python train.py --n_layer=16 --d_model=192 --n_head=6 --n_kv_head=6 --head_dim=32 --d_mlp=512 --vocab_size=943 --activation="geglu" --norm="rmsnorm" --norm_place="pre" --norm_eps=1e-05 --positions="rope" --rope_base=2980.0 --rope_fraction=0.25 --qk_norm=false --attn_scale=0.177 --bias="none" --tie_embeddings=true --parallel_block=false --extras=["capped logits"] --init="uniform" --init_std_qkv=0.0336 --init_std_o=0.0 --init_std_up=0.0336 --init_std_down=0.0 --optimizer="adam_atan2" --lr=0.00164 --beta1=0.9 --beta2=0.95 --weight_decay=0.0 --lr_head=0.00722 --grad_clip=0.5 --warmup_steps=245 --schedule="wsd" --decay_fraction=1.0 --decay_shape="linear" --final_lr_fraction=0.0 --batch_tokens=[16384, 32768, 65536] --seq_len=384 --doc_mask=true --train_tokens=159000000 --steps=4987 --dataset="wikipedia_en"
Each number is 500 + 40 x the weight over the matrix's rms, rounded and kept within 0 to 999. Layers, rows and columns count from 0. Numbers have three digits each.

# up: layer 12 MLP up, 512x192, rms 0.108, rows 197-220, columns 0-191
# down: layer 12 MLP down (transposed), 512x192, rms 0.0997, rows 197-220, columns 0-191
# gate: layer 12 MLP gate, 512x192, rms 0.107, rows 198-221, columns 0-191
up197:546517542469458447440517491547487487529420500586599450519486525391459586584494565499495470505545536547465518450515514529554505560480519545468415498470505472492537438507485533570521511515441521552541454508445499479508536466467466508475463526479563472536543536471492436478463567490480581569538514500491502534499614486430472613558508467467509553525482489567571546489534521444529505470526473418457493434555518387521429416569482501467565497483504534556466493405522538459599551485485531523516506493570491538533534579536488448499504516453502479441538425518530477478539579446497513435
down197:540522488468505480524505528477477444472479626433497606511490436477488534449415565519441525543579493519522491460557470426473499473475453467502515515570479482500520455546527487494475504468494412506478456460472411531561513559439469492559494582465480504418483516451467504444546477439527392482477458485477517438484505409524527493519475478482481483518525472530557473500376464475531542425498506511530509509566494480505493486532462445462494542596584547508494483506480497463544613484490472461494488555500476556457508531496531511529501502502510446489535509436469520594598574505521451427
gate198:516450527499447465515489490535496486499497523553554442529581532529514471505506470502433454510470392499518511564467550397509507407546517516510401535454439559559538488469553515534507454591503631524536534493432518601487524513477473556505540418511485517519517510480475531461536521552498511492554497483483480461523573515415482492560517510545516508548452471549502446456497500477520453502555439491473586588453474475493466503409541540533501439439506458549500532487499495509465467508480535473514483478550494543435518552479575481517514496546443459507472473498493548499447510472474553547
up198:459554572473522571536515531574502503464471479495512551481461519539534468561463487486541488500474515552496483505516489581493540583526467495492532526526455478391423539483512499507483530482512504485513495500539455468515531589512509451548443554528533505507486419514526516563467526445608500482462490467602542503466459585544511488455483517472488484507533455516509475478496539460519490539493499532528456474493439475576499475488471477531501516495462502464560534530474442455482490468500523581523531475496484545517417518423489503484510509551553565423525556433491497502448567413512491507
down198:469547472472487441444532479488494490459545450479537506493518490501461441521446503562535549478434474520499524514491501500486527532439467528491532482518535468519561513480458566459467441527466485536565570410543512553500526480516444502481570422539503429546497442404526533560486477532515435479491489434519530520612437491484520556413545547520455497451474522459552541470532546532504451523463501503556474475537513444589474511495549580437570418540513437490579514538508486453484517515512621486497506440500469491585449517513499456525470486453489511489495414549487476519522538520467521474
gate199:478528446461415484554492504468556484567462482501443498476473482460496509475491541544465515466529510538570547442501492495508570500471486506471471541513546567473517393484521440500500543509501516491458582477566444482587460520474509505512435488507513509465526516448456498444584555434524497519505538482503481489517481425578462510420517461462490605477487564514544505553523528495433519476510533504541484473519401546482571451534496518523488516542529490546512484477486524529530472454457458513483521556547495528532545507411557452482593500472496492498469534504486514475475489521534508487
up199:491473471547535471527492575473541482511506485465504484469496453496511540473559498522500433467521588524524548424470483448530480497561526459525501499581465523519561434490520566429508538454513509482519496508440500451523451490594528478489521490546553516488543479443447427502515517540490413515535481478525557540521443499460504415509492461552586480500458534576385521524492472522521467514500538514543494480551509490444565512451516561525532482499555443529442509540538500471547499509420496424429546456493494507561495494536505476470531541514452547533514517512534531513525461493567489537
down199:502526505470525518466462397492498477434470439469484504495464522498518576508445450515493557579535522480490502484554462530463482522455475458542485517471476490496512523551527506495468422522488534477513428481465461570514554453554463532547469478528477547579456495548527488503444495460501499464485477524427481496429442545520528533486497496559529491473486490468470507530536444491507534458475493577517549566529561504538489571495391583495515467505531509423513505520546528493438574535473494455486534442523504470449475516471526489466510513482419487440483485452384512449506490498507395462
gate200:495536419560466501458476503463485472512466505539458451474497491455550459478497561505441478489459453486509506504492564457538499442501476432498498475519502492498468456488492493426457480519425508430490451390610511542531465460533425488571533444561584533526547522528483521500581500461579534435481499563534537534544547495459447476507542514548484448438485482421440481480555424518440535525485457536495534456529541512547573528590535505462489454444508494428497436457481526477509503498474488469536491546477510535524560482500465489447515438422462551453478445482497568467477480429519484536
up200:498439557492542526486463495550507503424528473508537480456568482522445534458583496496527564517584532503484539506487488585501513498489484549455512537515481482548499505508459523576469520443516487568486581579425516472533527529513511511451486511529494458378463462497531423504418436531456509541537503487478497504488460523522594501452477459545490560567519467504540507548473494510465440505531486434499511545543459513531397488460460484488456528480455466530508550483530501496469483476499556535396471498525458495499555532469567518559478550576480513579502562530457419474522468520442507500
down200:539540464491547529475487549489484450451489500550533460504517475453484533499532525474461469423561503522470571479474470479511495446491429427449601462479502533538544504504459500415475494464458526511486568456517511507583466584466458576610486467515553516445532525519493485508518541452512521474485482518435576497529526501508514463506594472453514544556511533454523409537525443503487431509515483481467513429475526510540508518486533449535445500470465413534446470483480515547480477470523500501465500553518526515417471568533492535462534597450530461466451519493502509523559422451427510517
gate201:474493483552504471567560480493512460498576513509458483503542534476489473443518442513502619509454522448406512489480505532487517578484424501520590542469466517425538545472549535517479464485529477533489471452441536502527474470466520497475519467467508514488506531560482556504578539541540562503484486507487527536495517549496450433538526540473480479508456510476411427483531499512463520516517467492564522535510443480481453538514513513442487494498438485415535490472467565561543487470492489449506576585536486472530440458534426478475509517488514508467533492548466582467455425453440473538
up201:488505562485516506541558499494485524469526531466518509515552492520516450469569494570470554472478487520535502554525521490500425545497496466539518579458533529484499497495547503409458436494466469461517494533500531531548551482486528471502532469537442441492514500503431515502526471465550475549520527524503516433517517499488502496484493462484462542450447538605471420477497458546509502444478521521477476484480514497448547455534494434560449505515494475481485484564487455521557472520558436445490473562526459512391524545534507522542552587491440512394527520482471460497568568475465450584
down201:479435462546500513460478569574446511556484463480430513448520544528520553452527525525531515462550470526408495541536476518484555444554515482461533467559530438495526546396553481523578506469481511497536561508496530482572487527396531452556500470558534499505500491504532481588540508569533528481484487569520470498450532532482532483487437467371437576492485466537512499496466540550483524482536495554560470498448523473473475504515457478509529497503479554480520484525461554518467519608480469380482454524478523511431497487501513531478598471557473483584516509494502495498501446509484551519
gate202:539492489492461530495503566456496532473538522483468465544495534463507481442503458507558500475496542538515461530506498467470500518475551390600591488507567531445475512483527512490414508488496482518465503479512519558448501525535558516585484462509550537541570494536441620557551528495555523477506559468492497509568494508480543522436481614522484562530494449462497473438529477507522489535486481433508501597480531521523506531486540551530563467572474449490502555510465412459544460510474455509487449530516544461551465456534458509456496538505494578526525513458447508481488486443474454441
up202:540512513529491564518492467471457486469454485416430543501548550461542489519491547497528459542473545519525549478491383614504584560497497504574488468489472482526460598532491499507472496489504473529480503555531454512446603452483551456572465467498472492499558484543455474567524498493536482489496568515494527460496498405465458455467485507482531455469606546514564448411543458510490547482493483501486517504563457480508467547448508493596593482517478568501451539574506500475519502584468480453506473492505538576511486585512546507475490580457484558482504491541469397456489520436480441510
down202:471470541577575455454472482522481549529549509458513520487467477534435572507542511508449484548517491481483483485463527575482556488453568485526466490589470423527511509505532462513496519490513514459573540470502463516521474523423499461492486426495494554540508486478593489483487544443463519514413473542492563501456425509509429438494424530518478503492485517541489430512534523471436538503464483473441582535478599500434521476507465531516456561451555449599472499515405549518538498538498506409484512512546478545431501567547446582464440518502540457574496487434598451504509478545527521543
gate203:527553512551492444578443482538588468479453481508579475483559507481485504502511505489490556462540499543460478539482529500488489466461511502571507536528428507506511505501494465441492442553479523422511580447454539452445493554525501533514487443533576509482512390463481483491552494576500516494531539451464523453536439499480505522517527495493492436449438533502482500512505478547426525525498441553516513520455460485502562444541545539575532442579554500467459500522492546497482605494489523527512526506477515483499432553462480423501496576530483576486503538482475534508509474490484411486
up203:472498485437501512435560547491408481556499511572471503466424500540506504496507487535454484523495479445525470485532509455451530513455466490464484447556512449494498519455561528565498548446545504546518410498511448555529500524511479520549521507454469480459480571558465540495507561477481488478553533565507495536508563518495463482488511538541510543485546446440527522504486462497510461524542506423500513552528503564493424481471483525481482532441477544500567448472559482489456404492457468407429478506509485500531569530478478522502442462490500536512479513487501492478486511549528553486
down203:427502500478529526525430505518503456510535551553563537529517508511534510492557541435474588535519480507479399519469501454482457540508453482532521489530421496454496453398536597424493528533547539505459489484493474475518487509496478463507458509499494441486444480460510498497499572572459500435529486496460548572517550498461451466551611499491579509436507492531491511468499472456525472502465456459476545513486500495527499450485428544515487588478524540580481512517464455531525529494422482546497458462530498487544528489464517530482456576523484527494489490504485556508466551498448519552
gate204:488567446578517488511437482457522504464470531467501476484479484570458491517493481529493501435489465484482496519489567561450493480438520540523496470494466505485541563468513470541437501429458500389453433491485446541503457548527520496470493508476529552494519513520498500439541478521448518486543537563527571495533489514480426467540535537538522437503468603491501504514469462533509461605498518541505520523490411532434520433433527523446470448489404553435466510495488445517561458435510510401505525444514506537525554461466552516473535448521471511537444520499478527453469478467490483464
up204:408485518523560512488528502457544499506481497481441487484418469561502479535455461515501531449489502464501538516542548540504515509482460543555487463457492512499568501471544473536480485421587504500462473488509471565473523483568546458401496508485464520448511499537492444421467547510437493488538515578516479544496510491481439470493533577496492493519518513566457543557502566522504452539510543557505521506506465540458524531472518553481485476485438553471510473431555471488493491494516536414509554446528464467515527451490536453477506468502523518469482521591543483434485490507455518537
down204:429449487448471500497571525450557571477502488472490550455451436474534491480426511535481506555526513480488488577473482522511470506473507532542420445557483505514504545537532477494477546546490457471535550548548438563481448465465573514492487533475487501496494511546570463514504534504550519466456517471506511501404513518462509428553444521537491518551494508497428511471461515511454558531443504515440511582550426472461463517398432544516527538522540490419492508456452484528458536475534545562487491478428442557498509539470562423525536481477526479509498520533581466516494514517487528447
gate205:576593555462551440463512525477502440563499469592474430498510497503452427549502573478483510521521440502449441493500489571444527540441520485459516422510492497505605506438521480464462491476471546502533553467561568468526475521584419541495517463525471496540592450517518508470448517537489508482470539458461458517501588509531534494457516522496461510494555537516551481459506484520451468484478430385562524465492544474514478501475494494600532473518478509464565522510526540540534539492434500535532563532496474472444444528507425507478524510581450513528471511465525509507443416502422529507
up205:466409413600495534578533513436546488441502449466491452485508514492531553487542477461544537436476471482508506472498528418542518499524468538509466591464519442434436484501459468574529473540513458477535467490408491522554496494469562505528455490577566443418473509503509529515494484420493521475576504550534478560534507496480428528455498466549519455503486522454448532529469469457482540465509547533501482544531451538520477486499517558488479520533484503516481471522519464526482433482474485448428488440526508502541578474513539484516482440413501488532508480543487494459528537450481479507
down205:486480503582503515484561480525509447504424489467597592503519470465494484494512531526510558450500521489521491502428515503509479559404536442539500558530507499475548552557538490427504526535486500451467457433519487453486548548564466462443501579545499430488453508533503417534491483425433540459495506482423472533568529544454562598492476489501512448482546582504497515536521477591456484540543555501489522496504488481525500513467523512533488465518523467506520520526522477532529491486434437577464533485474573545540494452481506499408468461458394525492481556503457490486436507523488523474
gate206:439545485599514434513586573502495491510498503475498558501494495512510434457503562529444522496492577544512554433554421539451484531506514512545470494528492518497543455502494503393515480506534521503529512466476523501525503476525491505561488444515483500535466499540549435534464507493449503426505494397512495539514486489441501501526570518502466520451543445457477602484481516490504463532439523524548409495544428485503567526474496568533459466552509527520543472489440539526544422483493586489489466514475493588495541522537503521436497492457449461479556540546553503568465507547531562491
up206:504485507511499444416534528478580518468506550569530502461457475478455465513550474490527527552523517510556476468543545513519475529539470493538507441457508552525467470501502472478518498570448466465525515467543535475555449541455542499517511520454504467448480467420459558498498521517509509497524468484484556509494511423512539540473481563420539522451444501479422445451493470488540436487459567562486505453541577512453475421557490529475503500517621574513487512492462503594424482507439534469461484520480501492490475457519583446443473484508533456503486462475472492488490521524479429531
down206:482482513566548504464475519460572450489473540451460496510525496472556473504474477540564510466465504510540513539492434438500523431525508465482553518465513515439492467586526416513511485431500551491467478482539523505437466492505515458501464548537497449458489553524467506543540517492546516400503547480540571487497547541482470532474476520445447458565523442545522534507534416430526470494492438487505480456584423424570457494467566491437504518466492484516510487556525542543540561567503501538530499480566562477510475465504513566564454538486467503505458524535451477518460475517564608522
gate207:502524553478437549485512534548476509536554406535499559434490508485495509534489525505505512503504469435552477484456510527447599526496467552516416534548436538470502563487493524552489510556444544485535492462532534425510462532540565522417529450514467566511503487456552534466502531476562525426480508580489522548511455593502461468503541483566470468500502466471497558425425505510465438458557474499506523533514514445510421449538500485497440520540488533495591486524555499534417524531452563452486469471542549496512534523454484506505494513514511500496489472518490466431475486456446472520
up207:546443480530488482485504509514577497486479583494493465507503497460540499537489527509504518478429535541482522437455511431519465474493554487484507415445551512510545475501510486469460521428470486483452527530414484464480513502470488433552472495523488505528542461578481524563538458485510433511411499482551550493431482423562546512572438504451549451450465520520506527514550490453569564519485475514496466464465468517556498577465497489422494505471447461446522498509461473452531550483533490489544470544472492533572510428511502507539545519458514429483482475456490532537486532476566552537
down207:519503542552535420485512540490451487514476497525474536496496498512524428544469493481501473494467482464510510415440476547461528516503540492496495459538463542443524515437491450527511549476508509491516486504527514453458489527439540489566512458462457531530518466500483482486516527462536481478453470528532514521608507517423484509502606525511436523438503527453467528514495560496418514538542429485486467542513550475488518506475598557465511493422546431434520450467494483512519448566445541475531505458449488451496420530500468460496508474482420492513529538534499466560484468532597515550
gate208:533457531505411481490505499507497462511460432481567495597566523522502504502589497548546531455459518535470450516457499536484478521488488486532510453534494432489474558465536490542428511543417534497549603430511526506561475490454467499503519478502555527526480448467496550380596464487491443496466515532473535521505514512488489564440514439505430467468461538499471453525538490511521502496516479488474492568525475508494559532502524541521610479492561504493494521483564451487499464450417451563488420462494510495509536539509463490480500472493450525589490485474535488533439516482497542469
up208:535512431464511563590543495454533504526502535538472512430445432507568462505545494432422474454566527510506522495491493410486498513443499503473502513454522547440519443489496448454526505445523500450482462511476542484432538562559492457536548510461535493477481500510452523562484536530489565524566489520461490521535560514541452490478500507525527524496507471454426450520487448512472472517490426478551496464496445566504487442476536477503442498550501524535473502540444535502553517536499510427493599484490569524486517448503520473476532530471532541445467522601431481484537544488530506487
down208:530528458529512549606578533514537480526521472537545443474526527523442500445480541500497493473467529564509496482479522442526468495471520507521513526480445512484506394544483526513492554434467536473526448539540459521556515539515533503500554458508533505468494525468503555477540558450487556449478498552498507511497503472557503525504526454480555544523547464453498514533487569432505504464549535485497601520478431512487547452530548534568537465369548581605458492575474515517558543491493490504502508549467509549576526457434531497561449546508441540494506488512436515514473510433515528485
gate209:531480466517502534452507506567537502522497473521525430481527509444454446506546570494442553460568492502473486502434458496492518512538486512469514532555469503488521447491451483463391504494431492416455527538526564495511507489481478568526583460560544448487512402403551513534502437541499445482516519461503454450507525446488484496499505547526483524501499561433551522441495521489529518543507435483483543507588449554481531521569551499497489439435508472555559498489501506527483523500462492466437533472453492444455480511557464503513476522410467537493557514468471505488476469493472474522
up209:513577506428512553535501522448501511527479440486477462555523496558592562500441445504521499518461520524530442439509552461483469501399479416537495471523557467484498557491556527443498448562496482474524508438504446546515501518482477481580449518455458510500515489600506496520501539474510526475545511523427450515492438599485477538506485501508476510533545495541422496497452438526445523444511560598516454440449485485557449480478505463525512518490539536452508444565481486528510508561496485492507458580493494624566556508507547463455483436517481505514408529561539555486506477460492454539
down209:571511472448543539527542509503466448470459495516501472506527588497495504519516528543522557524490482528542499535501551494485452482503521488518527506474524470429500530545468484426394523505495429488563539541510483437537495551471515403452540528540504432449508463509521452517495540489551522477447511426428486541378490452490487492413508519534476543461549486469507472545520513540555485505437536539549597544449503493490523526555440529487531543536524554469530495488463487623484426532425493495441491556499485525486507506437545484508482462557536564557519471416500573521538499430519495577
gate210:519439506554516535491445528509496553485532465542474550482516568537432531501471469504541476515458461522498496527465516560444535464504551387458536516552420445457449554519466460537511538548495497546501437455508506495550478569463510542430481458459508538560556488454510491465458430555464429437511532493479541468510443496497561545536524460454475454500459592469520510476493401516505478443523521499520480513468520496534490506527521508446467490493474486465553510480477406519468504458494534508488491499548605484499520449481403548452495487475501537583472531484506505471487531488507505489
up210:528481539562505524497470527504505480455545511512451497500478537516438520502469487529463489482521525507508487547464489502468514518498530391467556409506450452491486534523492545479457497580520545499541429511491516414509494477490527512466462478515538536551549465456449512394452446557481421437476537471536509419486473497510525542531502482487471462510492553512546515531559419433517509513517475526543482547460480534547464519488511416477461513503489495413492553594558503530467493483502543492511489490499515494488588502469473593517490515475485455605490492444451530538521543474530524468
down210:542492517542486494511518486559520516426450532475484478500465482463528510478511487552523479508469556472455490491488481490533469507486539528549476551502539499529539466532493501455485534463475457455495541528432447496509526447515467521464470520410458470440473439458496479480504579475478525546535498457550459546374503423498462417476490518458536533509469447536536462496451572539486532523446443440515546491475452520446538596555434540498490507446489492533494500488494596499510537495537482507474454458524482543541473542436521516448521511478479492518524488503560504580483537510553497511
gate211:541504483454458486463556530522513437541521551519509439486529477511521457503493482559472505522507505557550489513467522429503487445523432497546536535490492490475530563435475548531512528469478525494532526474487550546502524629494550473514502538503553464507521455484513444482538479504499501511445506396590473487493533524515490499478566464487504541493538518604516548428553478497469491555513443518514497502518477491497546458486499491483492527493447561476513527550528547496512402498464591509504495516502444468503444566448563500515528505520551399513457416455506459510510534464562439490
up211:505473424524534568552523421477514510534500485529503478435518570508551447542539490507510464444482526486537561518520508473522518487488508467469450505523483521500463442560505504540490501492480495466472466544477467422533493475440573480472464488570465529498438513469549525474564457559482517518523537510476485461527547549473539543581476571521509544479507528523440536478440514461470520435481557453499486420535530510484508497504539547505496536497478473492530420539520424474497508471589543500472472598479554511523605477489432489509528513465528496514512547499493510502486480484514477483
down211:459485524481425528442498537485452483485547514573510505518569474490502448537511477504548623491487558532482478501476581476525482521500438531521463486509516524501549452472491490448527497482539464531487463517487449500456499488516506492559492522491525537518556482563503537507479516510533400486506409450488533486538532551577519492533625484455490493561501489489565603496498511504470531479593480521463519472465510479506552504482489454545511599458482512538449533468514488489482540488513558464506483503526558500479530489470479475500512542508575489508503445477536454493452484521503551493
gate212:447456430526470564502460481504478507549495499504592459429525541464496449450479548522450514515427472502497461452443474574480479514496592473587488552528479533530529431485445465484544421506441582520488466510538524474502568485532525548482537473405515533553516513525579488511523470574468494465589500505466467526533517573423519485505522456475469532510495497509503604472412511496515382534464479451540490545544505574533484502503531606458514486573452533475487598507514496535507464466540474495489462536506469508497519489570481563455569492475549494555406458460423595466443466473433494515
up212:496443482400483477541545510508489561547481541578484520522455455438500464506500536500424448435543440527458493516528479575538507503558511467569453574537445411583546506500467487495482536438511517476552489533458464546417506529551535512496431503501433428454388555601504465528615563489556548509517545441489520457503514551532576559587461452446539452543496535531461568437467507480463512442542518521518514456421512524544533547408517571517452543474413469488551452485470526577446514465465551502450532456524405605439554565492495438512497530448531503538502517500477502559523440528519478499
down212:433497492483437545503411470491432560527567525515542479511559483480424455531430572461461532475461572441481511511434550570470447522425519526415519597510451527539541442467504521507482477521548490513497458570465484474493527484495507495559482477532581466516608496456453529521549512597537483543559516515416505512481496510522557457482402451578452503497486444468426488581529474537473557555462529363452486469465517538512487488530532582434598512577463452505529522527515516461547505608512457523530462519454501447511494523587496479565468438490474499431518547440421516444450400506458577522
gate213:559508512551468432594477507559432431539548520534400542483511488447525517530504562474494547452537471457509567455490514486460539590544443545504527556538454554505546452477530549492542502502498522465522565515528511470505543480474509529484546509423475426421407484510506563465527492497472425477522531474557474485535530541475509501504497477432549517468534494496483453482463494477557516414456521430494611541491541472458579529516536480496545483489478455494522506493574472537478505450511488511519567544537480490504501586495488518525494551476456457566538503544529555493495501546481504537
up213:468496528410500491442414543472522566505481470526503549543474569581494477460471514530523528568416516436518475566553488575435484423510538515466491461478437437470443543514411475471532500588493509558509493450456522528552525532518509546522484449489533541573489529521536494502512548468460519519465494491459441539470499468470569543497531453490504562485488446484516505436494466508543506494495508488503458453470511473457560459443485522477513476529472559489496483491436469501482444519499537552481493480421519518466558465490500460471445441605498541493586461449494498425445438500515475415
down213:510480571503485487524534505569486478546495471515521510462503525502546487482517489517519558485531524510550517446562469533497473484619501522521505554480464495522503484514592453417540522526530420554536498499500493509552546469529518516516503527458471481496478516550540553505521531512411511466435479475507534492582478550427584482521585458560492545488556491528383541460521506584574581500487512487459512558421564470415433528517520516449555539524458505484493541547526460523466568483483591547454525508476516432496583571490536466529527486522531430496479472509492538551523449472564495476
gate214:538467513503417449472497576526489473421512505509507486488472570497464511432535524543464464524468442488545502458559565483485472570510553484503520531439494510496471523399485565493444479489546572485555487496519534605467439548465447526528470432524521514472510421497530519540443470484567418546545457577456488494527476486556456470521564455552443542537464501514465492479488537495512408499488504504465525496523523472493537462435546552515529462501461502506435522448472518524489469425457532405475445448507478419519495420539520468461553500510475499472497565535528470466462432481485499501
up214:495476540482534546519491445474515527591570527476526497519495442537465505493479541535503495477457504518453481486511486565478491450459516442562506539514498517483535487540494495513561490510450422497461486406495454423486566492569625522542539552434498491505454529534499571503565558519468513450492511440536502556508476495474523533401501517448570465499549444522469508536504417526499551507500493482503455497429440526484530494540518490510485501618515541449538508570506440477489481569531511562568510508554478515505519547526448545499442482468495487528531456453434584538520518518529497531
down214:547552466514498544494455518534493482453526531471535502537527511526502501462509513499539540436524490477459572535505492505423539469511466483498534552506471535445511518432436572521472538599536544560541527510500482603436453533470523515533475463478579549481510483495506490490490464578541520491447446551487506556587481512494517497567554511538443495535497411571468456397495484517442443503522476505494497516510508526580473453529606478468517489476473490441499537441521523546504480475514515506541457509563514514573512413460563570491529498555490476562494458511540492509480521480575520487
gate215:483500533493459466481494503499523470515517468566521505480493496461486510553556537548526553506500495490513450525411531444512518532533516488523398505440485536564559540472449537466441550491503512446478504463515535516518469454461479500534562459564454491476461472542519539475542529458414479462492581502486517446537481463497418450512547435644560541525501538605445520478434474502585500520499532505513465531550513477540468431436528461533481469446453487473467539529507472459513418497399530592515532515556449503479504540536515582517488481510486529566451466511492486534503526433548424537
up215:518549519503484421528483566518484468503526480537528532516467482490429522443604463464551499487426460517492473470459510459465510558469494479522478488479496517427474495487445446578484471521523551479559481400469477543529502539546494464480481498492494489516597483477450473508494602505569542525498417505480511475490492438551423484475537424586511489477503448518494545546497512519503454520533475474486553536488490496522495501464534492487460520453539501573563569496460466535524487486496447452488529494545524469468430532470543567514504488519559531478461505584504461484532528496468540501
down215:481485496505467465526543536446607512491482580467462521490533502406470556446495542541507531459460424505538496502500538509469489503467540418544586563473470582552489525475553504473585460482568488492481514560473471488513536487494532412478446518561482509493526447515506478499478461475509533508495472516538498485411492526496591474512428456448482530473508497503501530501502520496395493531494428525498533515519501532470424524491465480483535492493502464547501487506471555557538519458456569525475364459490483503467556498508510528534482557472500496509492493470444511483546462476550503543
gate216:571478566521447482489533576582531532503495461484488456444506508487505422499541501486509486454471503471512455437438565478503479510502569572457461505512534519500538369467523491438533526535509554544481589509530535582471494556487454525516529435395533488441500505543517566448439489434524547446505434576536540524483512537573461486529470437463463491518457560505545517459529486472474509530524395500515484511459478569535469485501499560546529533472456524528481530500517576447474535459486501537489546469492509460528559489490454488507567469488455553553495493534470589473487513470393438488
up216:417419521417559516522454506541475549493468499468492543473476476585519475454557503562570492516506498553526513515483490536513486421483555473582474566560504445470476497481495506413541504452493475532441428481510508461470500458509469447443538511480523469469570566473442530509519487466493573433527486447426521501504552563532496540514471474482498532484512479527474591531451483546442415528458460473519465451496442458476534466561517534527480501486435509514511506419464473480458538482490471446471494519503565511537513394415493461430499509535515518404537504568465579509495498585498501488
down216:502497457490591494566483474490450557572511525558458484516531469486503493517442519580472481382466517453480550520583524374505641487470542426479447493508508425501518553488499516519524532544539518456532499457496493494477562421478528424479513509496529501521575473540515545461521565485520483566480448501428456445510592502495486540464443469489592563529506526449527487560502492476532528512506541518580525525482477517416501448450533451479491500460526472501497541499401442489588554511540474487496418575451483527520515575503473553548509505450496458511479522451550467531459458477542520469
gate217:516509535469462490530464497550551484490490392523466455484535545503525509483581492522546515425563528583458509535507541482554496441473577529485499471512501582576474488492466551521486517465472524529473529481437557482574444534533445480498516510560465502513497527470379482531595476448475575497542558509522492536505546504469510515530493425554484566489599521502517467444442483486528482515491528509447466502460510554536484469486519511499492492460507489434461531516419503494545468455439473527475509465589479475465543548444536474465482485473487542549541554435489526414481465545533498490
up217:526444448485494430499544480488495502443471536435568462567427529422455480599495565476493563419469481546521442492494545512483519522568467521522521517514505511496516488505524492483505558467485467450530498465506454503525454446513486505486486502517473472526428474428478541500558560486532580499568504459490569481483560563536447420505513463561427507474456483474499473535520504507455572433425574587492553557541490490508482536470484507541537474377410443517543508510498510545479477507524476534507526496474579501460448533474545509535500502475513499507462540523479525547498571498495477534
down217:452497525566537556509524499471493519548536515484493513468501491502474537383518564487517510523465466461577474516543431518437459504462531485445435494501519548486506456410457516447441450505496528576537537534486543493581496498533482591429514550546523522540428529512502567502518462504484545450487493548462443490543463432524566538524579481471530507489545509559484556460464506399489500476528482486509449484520514508604420532448559495451556478567511437517562508492422484431539497443525492546468522521479505467503473509539490542522547436489559502495562500508512510467539456442508505552
gate218:528515510523396474515546558515548517514554461537438531492541510476571443469561459502501507506545495511526556404553528571456497495473510490445567455566497513480547449496440511521480536563531571526512545480569533549492536612536494544441593445454498486465614466490580475508487451453532502486469540528485471541499449517418556498493519479486488491469498595524564611458458529551518400503542510520569448460500517531495438456448517556472437484471508493490456533565499502499526492510458520469490469506533583506476511482555491475502429506457396496537481539524473532481446511461487464519
up218:469504499474524563479453504410477520521508498462489510482458466597467530471440492487508489549413438508519486594428505388492473469434483511562523548418433477488501548502489542513556483505502513534525520485401526494473517377439553465514434489539569503491470549505482564490477485576461484518568459566523484531473544496577496515464501437510494497544502465457469456543505469477493403460541519494471535517466559505503542483513496485510496498512492486502520503515536486509462494483475484426486510503514498569559492492550459536539506480525566491447546435548478493523478490515528594547
down218:456558498527497513520502492448471535509500482460527479446514497578532519498437568447471420529441393487548473422503431505455490477411442476458530529503519553451470443463453532498497476549542570523494479475520548511484536495482539497457517518514535560523490530511525508418470449534572495428554447512451436483539507535538556500534455551483492455580507528518537525457441458483549458448516501421485463545515532511533600530491558573472615474490517495459485491591397477507564443495470482499507496556479533515483471527483482554540489480500477505555523480548482496460477483480539453448
gate219:467526389491475478478500506473465525464465490532493503474464489534501531502600541467537494497442490586511502453573530524504502460530515529532547537525527459525477553453467492574524412461513508557465488432448560533522423482471435555459611543484533569518550594523506464474443494443528478395487535451413501515529483523539486455528543453477558481547494512482503558533529432503505515546482492501488446472474473474498497551483559497491420449447455473470497483436566455501471454478463506462524489534525547493485488507501435486459515528505499509565464511526531466468445413512539511497
up219:487549447503485491486537517511475497452566483496532477469530493510476476497484479508478518534517494572456485526489485564450476512508540503456450491451506557459482535461487458522480525546442560561477513512536513468539496536467446524542565506504519445539513450535564459481567467477554445488456609514443587483524516557547493515548522527504479481551501526515470597499507557487615526471503342477445542435456444546497471511511524474539540515476508541483483450557505454522515551520506521524553543483486557529472452473380473485452541520506519487520465499464561438442476428497479563472
down219:564529524525545430455482453498475503533503580488405571546505553580500529517525476452418501514485554494523489494508511510486535457513502495452475529460536518531510504539450476574462478457523470444456481479559524440506453496497492511497479544508534502443480462517535422538546453411486431551486455505502524526419551500494453479480431518435443465429513547399460549442491512495520510486481529513460538531545513541556457487465461505487481536450475488639468469548496428523528471488472440417557528524552511609497499508488420553513530504431524576563501478475485471524506504485488552409
gate220:545475514595537452495531580574491443454427492526561498509514540516548493450529472523467501446452418500469497459519553512482432481528646483543489531444539532490503453441503544450466488489537574515459557565525497529533440500586516527489551499520533441481449508596497539430455490533463544475553434610526516495591441487522548468538533525557492599464440487531459581494500506559596474499519479477587467537489480402529529462502541560494520499538461485460495551506430516549456486466476496533525549514475526514568559487471501540490505453485430526531404492516462506543484481471595527580
up220:509477573519562541546522498476606478482434450504518494529540464473459471449539515510476560538541561446538514542478425572460440464484480529527466559416529571497589458501511514533502414502415476473512573548510609542472393451548567516527500472558539556464462566502456482447564443528491454530470505446441527520504428490575552459512522505500448476506444415528458482444513488486495526538494581522508452462633518476526501482487506580473549512471472513507546512484533459510513493492507440422471505386524442414478477501490516542552530566479474516471518567553538565530533477538531477520
down220:439415479504492476544471525460435514557573413528523622552497540562518462447478495444491492522573492476559437575457525520560591504503513502478497478506592550530517526549507468595558423515442534499542544463454522506526454597543495478432550565486570584468548478526440462498513420448501549460504456511480475500470433479492497469494465517480507536507579500564476471431477488500544472432508624484482466511513529458521491455453526476485543537546486580510497533546502474480462521452512526512484479471527500509527542476451552510500478579510513382522510424488476557496484608455486600559
gate221:521424466511456502457535591496486445554547501477440506522537551557518498540497455479506444593430422525473549487499486545489508491441502483445499491519566517482429506505513532462509563472515465514473492512555509529489396534450491522529420500524487528521508505420506521508548469454559514422530489461521517511517585528541505519527544536408466486525504561521477540503480560490537449477564511500526453536518536508464488505479486518451435474563497527521485484530480534526496436454443532494562477488445483518511529435559475495514463502459502423485438521503467479474443515498461574499